{"d_model": 640, "activation": "swiglu", "norm_place": "pre", "bias": "none", "lr_head": 0.00799, "final_lr_fraction": 0.03, "train_tokens": 906800000}
Each number is 128 + 32 x the weight over its row's rms, rounded and kept within 0 to 255. Layers, rows and columns count from 0. Numbers have three digits each. The size before them is the row's rms in percent of the matrix's.

# q: layer 5 attention query, 640x640, rms 0.0499, rows 56-63,120-127,184-191,248-255,311-319, columns 0-39
# k: layer 5 attention key, 128x640, rms 0.0465, rows 55-63, columns 0-39
# v: layer 5 attention value, 128x640, rms 0.0509, rows 0-14, columns 0-39
# o: layer 5 attention output (transposed), 640x640, rms 0.104, rows 0-14,64-78,128-142,192-206,256-270, columns 0-39
q311 095:108144107118105091129111182120106124128120127096191098159116107185153092132137129179134133074182130083184146098132083170
k55 100:135164129150209155162163056103150128089166076074147104113087151140096137144162172169111138125189124059112110163174107139
q56 100:178135124122113122116163163112159106152098139107077124147142188148095143193151111102087090096085159114156158185129191151
q120 095:159161168118110206118083145100080162126158138159056147176197131139136114123125069125163110115062152121135128138179106129
q184 099:134115162108118142125102159116039132102125124142102078126164102162116120044181157164121117114111149146136151146135081133
q248 113:116133154114135123135150128141159173154135125100103104144123159135092147142105085126103138102101113096162133188183105153
q312 104:136114064163139158186082145108103108096160082143118102114117113149140210101158090142122134083160120092151097162087145101
k56 091:085137157145129056123136158169108113124116163105135115159153042141120135114179182168166086065085111107117119082116118116
q57 097:138106161166076150153172130140132147149134168103131135152121172112076073152113127040152131146170169105125135132170150098
q121 090:121134173170118138093093121113095128122064147139082112121147184155116104142138123097156164136199123095149142126099135054
q185 093:094114136132124136106195073118154168105128103133073164155139114147089181145147091093139158142181127124086098160135059127
q249 102:123110135109132149146124163095108112130180082080166076133155133082109160174183121102228128137119131100192131134183188125
q313 105:137106071119104108160139109158131141099066105149122126055090153146144180099136185101088151161145124145109131170108134099
k57 099:122099098150141134117111109167110151070175144177148110127133070104139148122074073109108147106078073163132133147152055116
q58 100:134104110170157122130151164165099157138070157122088116169164099199208168136118097135194118094133135068112157141120066155
q122 089:132108100141139107122113080154068184085087101109141121107150155150114122077095125131140153108096116155152158132135177176
q186 093:103135093192141171145125177114101130140071124165100084121083138161176143148145125182107097106140119144128091051093128111
q250 101:127149111150177084122154098130087160093088123137143084128139126183137163096100114133134091140122172114124157103143126150
q314 097:097073100152141147030107124137141106087162170144111172075139154138158164110045079131132110203083108078114072181160135075
k58 103:100098119117148176163112192177126166107118089145098139082114121103118145103206168131113185112135068147153081122129194070
q59 096:099098105142077120138111105093141083139094129184107045081128150160116116182158117070098130133166102137088102123127149071
q123 098:149189083139105161172147097102108140119077115121167136111085118158137132101106087170106101044124090210099110040110100130
q187 099:106140112108141163167202087099090126105149098108078092136094169100154145105122070145115150125151175124049113113080093102
q251 107:068091109096148156164128108134113111085114123155069139095135116082144138135148131073189128103100076122102113090139166119
q315 102:119109123138130178180099163112089151152127196100123161082054168073108103095173131148141074068172152108102160097110147124
k59 095:072100125173159171115129131149138121183171188153139105123118105113078163164145141070130125111178158139110103118179127122
q60 097:094110152138155132118107159126144138105173106081095145126137116127101142131078108096154214122148076142105144115070138131
q124 101:081124142102137136115052144150102126177121074140119155077157115209057097121099109121123139205111120199112073165144097154
q188 096:132122110143140142114113167166109129089095104118117112096179128189145086140145170124125145110138125108137090189070141145
q252 100:138095116102120150162086193122202093076143141102158123125161119132158097094066134159100147123110066113132115149085190137
q316 106:186113072120131139149159117141147138132111145120076084109161139073146183118110087098182152144165124160179155099083130168
k60 097:122139163215140109091169183121132132145142106084146114085115163107114124200109111118140175159211122145121136178122120210
q61 095:133127118187098151077163195186151161147104149130151148146087128190168126139103124155100169121185149154137123136130121125
q125 095:104137105124178126094090168089139131155087113129121161111181136172087141110151089128101139131119113190153174169158145125
q189 096:130074140164176133120159095168116160128185112138113109111179180112142079105132165176158056151124129108119091086137079140
q253 112:144172114146102090084134142153152177121055121136107130139170143143094216127108101148131140203105169183152144130174152104
q317 098:129139153165135132136102117159117170177119113162091142128101108114145137102125127160080093112123097094148081116101117134
k61 098:163055135105107169168122143173114164158112083137100108110151175094169134103115141140144051113054111063125118125106118058
q62 097:090092104088143085133152122126093124082121063119142167132141090126145130081081126153140158107156206147120131084156111128
q126 098:191116073116087145154172137142167107153141148033139115113083063172106120152124124129119106177095103100086135137114131101
q190 092:174161116137081108105112165102120091105187185113094099121140124194109169146100128200149110151133134056140117122111123159
q254 106:147125100136128136146121079114101147128147179133102136110143094088179094078080122141180100193098133098147127097089091101
q318 102:112149142152117139115133157146103135068183112108172137117143108113149145138146098164157126095128126128126194095162054141
k62 094:133166119131129172156118073115090135150129069118130122159151139132141113107090161163096157082091084118128106151146169137
q63 097:114145104140140135132099168103094098142130088140087160112113151141091118212153114102135102076155187140082143098160109145
q127 100:134094160103148102117168159213162143146138121161062130102175130132165128124067115094172159187174137166142101157046079141
q191 096:184117146176151167145142154170110170124118110168135106118084169137168150113110184168156073086085145089136144102161108150
q255 101:139193104112117075161116134174104149114114177085124149081105128201132116114113127120142167093169111136187101107178082153
q319 100:078088208166083077106138080109166055164177132142142139185093109085087156167150105120107164063141125169112163140124153123
k63 094:105108148155208083150064155099165156134073144176139092138097071074144157099155122129141117086144081146136129169167120156
v0 099:069102110127096105171081103091148134156191149150102093101140109122122180128173080088132153174133128154106152098171122136
o0 107:148124088100095150192161078169079193122101131106134102111154128136178216127157131125099114135104092118132111122149141105
o64 103:114134149163121124140136159130106092175118105191108119124118152162093122081157135145123107163115082127059090142114083132
o128 097:132137149098109151115132087113079078051132133066069108094158108104176103123116135122184115086091223132186087149110116160
o192 099:150123055159137110123110143111145105129102193148134168163125166151112151116173137127132147142132104157118140108060105124
o256 101:193127159174164188138093166110168139093105148136136128115147118160095147132165154099103187109225154120120099141135162108
v1 099:137102082148188125081092170117125090107049172101156139130118163125097158124112129141168130079138107142153133156127120086
o1 108:151077123128165134062095103184115130160108149151094153123062074162098181103091130109136136118095181166112171108126143139
o65 106:156158145146161111161168131120117146100120137113143142186135146105108111101140104116159112157167134085115115126087111116
o129 102:139094164120076105124116147069131156108116120156161137095197150106113151109151139172074157142120125143141110157172082055
o193 102:138141121079168129121155179073127097128124162107125135078099123124139126122166147167122148148183126085127116123135080200
o257 094:151147138131141150113176136153128094072175127102099124108114117119183105091112127097130138193156066167092160175156106116
v2 100:103170137101108097154049121114123146108032082146104177110151156098135101123140132125121155106201036132158121152076117091
o2 104:073112141124086151146149088121123153114108117125165165111090103152122081114150131136154113125190105143149100153108087136
o66 094:122129134126167068134143145157164167164153074162063078132140104076131124120117130153140137174144115119133165174125116060
o130 100:186123129089101091086108187142135086111127208120135123109159142099119104106148131139146139160117075113044147146158165096
o194 104:178085110101112120131059132092129149065177074125111079162091118076140155184140142154144131163149120131191131149134173143
o258 102:139138148158152096122103128113139119199087144134120214107156178086109163094127119146089085078132148148127128135170120110
v3 099:120097167154127112108142101122141128066148111163113077114139118077148108133166152065094213119114161152144121093165132148
o3 108:054105181091181151180113142146176135093171140141152110091130128095118104120179140085106132130058131112145186154211091126
o67 096:143144162131081113130223133102125131151122148094166106194139154070163076140161157161123147210133076110092082160124113086
o131 097:114169143136109137149109075216178122146107100163133141142127105139079106102152163124100160111095102130097154111132107158
o195 113:183158124140159093112125140145084177113095135104150104148112143161196165090119159155164116162178073116083054140073151151
o259 098:105088098161160137156126099150098195154097130137128123057096110073157112112142131095133092117089156144109152073097127129
v4 100:122138083151163135100179131153108040137098101114169138147134150092131154146190114091155177128129134159140156168172167102
o4 100:126130164117090129119082164156109143147158113125163125066199111147118137041130113074116187109081180129126153130141097107
o68 092:121127175154166064085139125120099130145216117118180137121116156098111149127122131094097126125152116126124106089098158107
o132 095:186115109179180121110153086187128134196133091187121136097117150113117157134139117113158122212138136163129110116101130146
o196 106:147094161124122076115126134171070150076169088111122113156114165107079092089123102177124148145101134092110156111117180148
o260 094:133145138121077158096135132062147151129141102146139097099144131110104115144154195077133133177188159136103115141133123078
v5 093:176098089106149176139137077155182173160076051147165079144129111140157121091107152158113169146105127145134090090138181114
o5 110:178156135128128134145153092149151121040183076094103132127070128068138138172124103171146099133171102133112139130116134158
o69 094:078090167100097153105100103115119131123160162133166131174183152171084113140086112109139117176109143117115122132150091184
o133 106:132144081081133137093127111109081096108108134162157142112082157102154141116099128155103154135106132145125148084136122074
o197 107:101106117089097106120140097158127142148169137100132113148150121133089102087144127103176159164173150117130128110137149181
o261 097:140141161174112098169121111176182133190121111136088186098131157120120082147096179083142139089064176089165104106093178116
v6 102:121124142141105122124125130077065174152199147115110137136116140096182083141131135154103152101132162039136161133067147081
o6 106:173108124144117092127141159177200174105147177040133131102145085097153112198076118116091137127074045134133074089114110085
o70 100:153137170170128162087111075134151082119123179145139241104091173132173112128110137116104092130079142167160094124143114102
o134 092:151082156088083182162111185174120176188194109150105143132137109139119148102199153168161151153123218137145093100147126125
o198 102:150129170127167140178158131115148176163121129111184068152166154132090148094124150098106088108140140159157159169166130140
o262 094:089114066129151134119106092123142165101153129170148103121175136117107168154080060148130138135141117162095125117153088162
v7 099:147113204168109102145168178148117088115162056138134152108127100171091101148125186107137210104112168172150138110100109145
o7 102:137147109087146161167235128107069123082159133109141097163160102106118138158121153135141106107070100149087121124152129139
o71 088:126210112116100105169116173050120108079103055141035168190156126145134124108156070142125120145152103131099136094107171115
o135 098:182134155119134160145147146098110122206149122151163134102110081152089119099180146125170085087145109100137113144142087099
o199 105:155094125142215114060100139097124102094103167091145120115140076117165132088190146105167133142103149157167142106156148111
o263 098:109154121124120111096126108125109162143123189143162107208135189112222027117069140104114121183086151127188139165106085145
v8 103:136147164153086149070106167128077113083111150122095107086067131077103089132107101146071143063161131187186163095099132096
o8 108:141103065131170114143175126140126150106104126065073067081104138165125113114109061137147185109148122160156055144133126137
o72 099:171151152115176174138104152134119145163137131077152103109136164092149138092158147157123095174148079156102176156109072150
o136 101:069112142125148142138081188063195115160126108180147127113156145052184066104161143119108101127101130104107157108146173136
o200 098:149152111119122067130095139119135128169114053182111149148175061142078119147152138098109155141084130090107157129124120134
o264 091:149104144134100164093073141126135109134120115127168155216093147179113081136121079111165105158137133111110123212142104114
v9 103:210062183111101154126145078073106124143074106182163108119132173196131099188212183125128111142125182088062077158152141101
o9 106:161148185114113146147132115076158143121158151192194062150106134137134099096198133170132150154135157132127104092110101132
o73 091:096110110176160117096116086096140082105168099083096152104105147138122112152069138154115197144135165151115140161149178138
o137 098:101128152115115148171160141157059161155108082099198112101128112131111118098161111019101108061122121129105138108154066143
o201 104:097142174110140140137086103089150138134098145120094103199095187128108093129170118122139085085148132148204066117167129173
o265 100:080072069151130082104143059125118167115088135095111089138113116134142164129171113126145126123165176129094179148109102115
v10 101:108149103164151137140185102175140141117132194118163137186153203130119166091103194096080164128113157108136166103127173084
o10 097:149095083132171103081143092126098136110135115113190123099136190110105159132137094122183136137090119131107136111155151149
o74 090:125107107075080109109127155146183131169149115164210082141140108118069137111177089144102156169153100143080109112137175067
o138 093:134124167160168181106162100123115124120162132101114139100117134206154141102155173130160108149141156085085086087137164146
o202 101:100118142125104126142107145116156096099181096157089105054129180149110118171119134110123141100158132124145132169065168146
o266 099:122153121117206153064199131126115104171155121159128134134118117086137071104111084120119127120153124088122108142196134150
v11 099:098129109146145094172120155166120140153089108105146117101052139137084150088186094136050099132143109138166144106101139154
o11 112:107069066165108122140169114209128158157135134093114154134123130166145142173103154118050139151124134142148150190114124173
o75 090:085105163115143153114136150115146140081134132083138110083134149135124077122121094066179136108086148105091145079158107107
o139 098:150134120182161143091075160153069126128142148198109134122131143153118132095107121125117140144126182121108099154113180135
o203 108:135143137107137045132125130120178098144135064125143121114128113111174140149138146072094160106151149152121114178132119128
o267 094:102111124134118094104125143126146075099142161099106082080125108120129130077153160151128088103075073074167178095181116085
v12 098:197183129190082143136067160138152100155165191138108130093146187121136153097127124153151161099190043092162108089164109086
o12 108:157193111118130120138093105140142146101139119107144112143125165080121160130155162125143121138159103149166124218161069081
o76 100:134124083145142153169141107120163118052131104141084096128118108131130126131171119158103198123124108142117164165117126136
o140 097:165095202106175142099147163162105095183092112119099138154139111109173143070118120160147064092152106152105205104150069170
o204 101:182170117152136112122097099124163142158153144147114077128130115154155102123060057116166109044135111142122124134128088119
o268 098:182107176141072119129121092130105156070126158178142117120135121141129171137152123179097150127126106125212129047137174115
v13 092:143091171087117152155164170133117186175156155121111091092177055135157138163131170111143149121179081077146125123161118075
o13 103:131120163150129092225131108146129092121111148068124085106165104116117134068119128126166173147156129131141077136142103155
o77 089:076115134157147182123185131176058128170167134144102154125121114101128172120211120145107154144115096100144133148118147171
o141 099:161101099138091158120120116155192071129170132133119144139109088183148145121127140117115108087129175097189109193096123088
o205 106:175102162127115110083171149137124162122116199154138115154111120119163181160106101158110134168112124126073115188149156111
o269 094:116140170221130130147091133143158103136118171131125143110156076130090158181155078083101148130148175075130139125126118117
v14 101:166101086136068109132181107088108137060100145164109098111137114187134146125104088109154111110148110131170098178094070146
o14 106:169070082148143210173134094138093093132109151149111092112136114119128124167136048099091111166113172170111131185109124137
o78 091:147161191144143134143103128109165159100116145160094198154098169098151121163127102133135155125148104145103111177143145131
o142 097:170105167079173116144141181160141149096182115129124125072147106178173163076152135132092108147102159121087147103107152114
o206 107:133120117113155125072112153101118135169111118147167146075148119094108064068121127122104123164132126135108110110129137198
o270 094:136108145094094082174134164136098079128148115174137164134088116170123090090100137163128155179156103125104134098090166134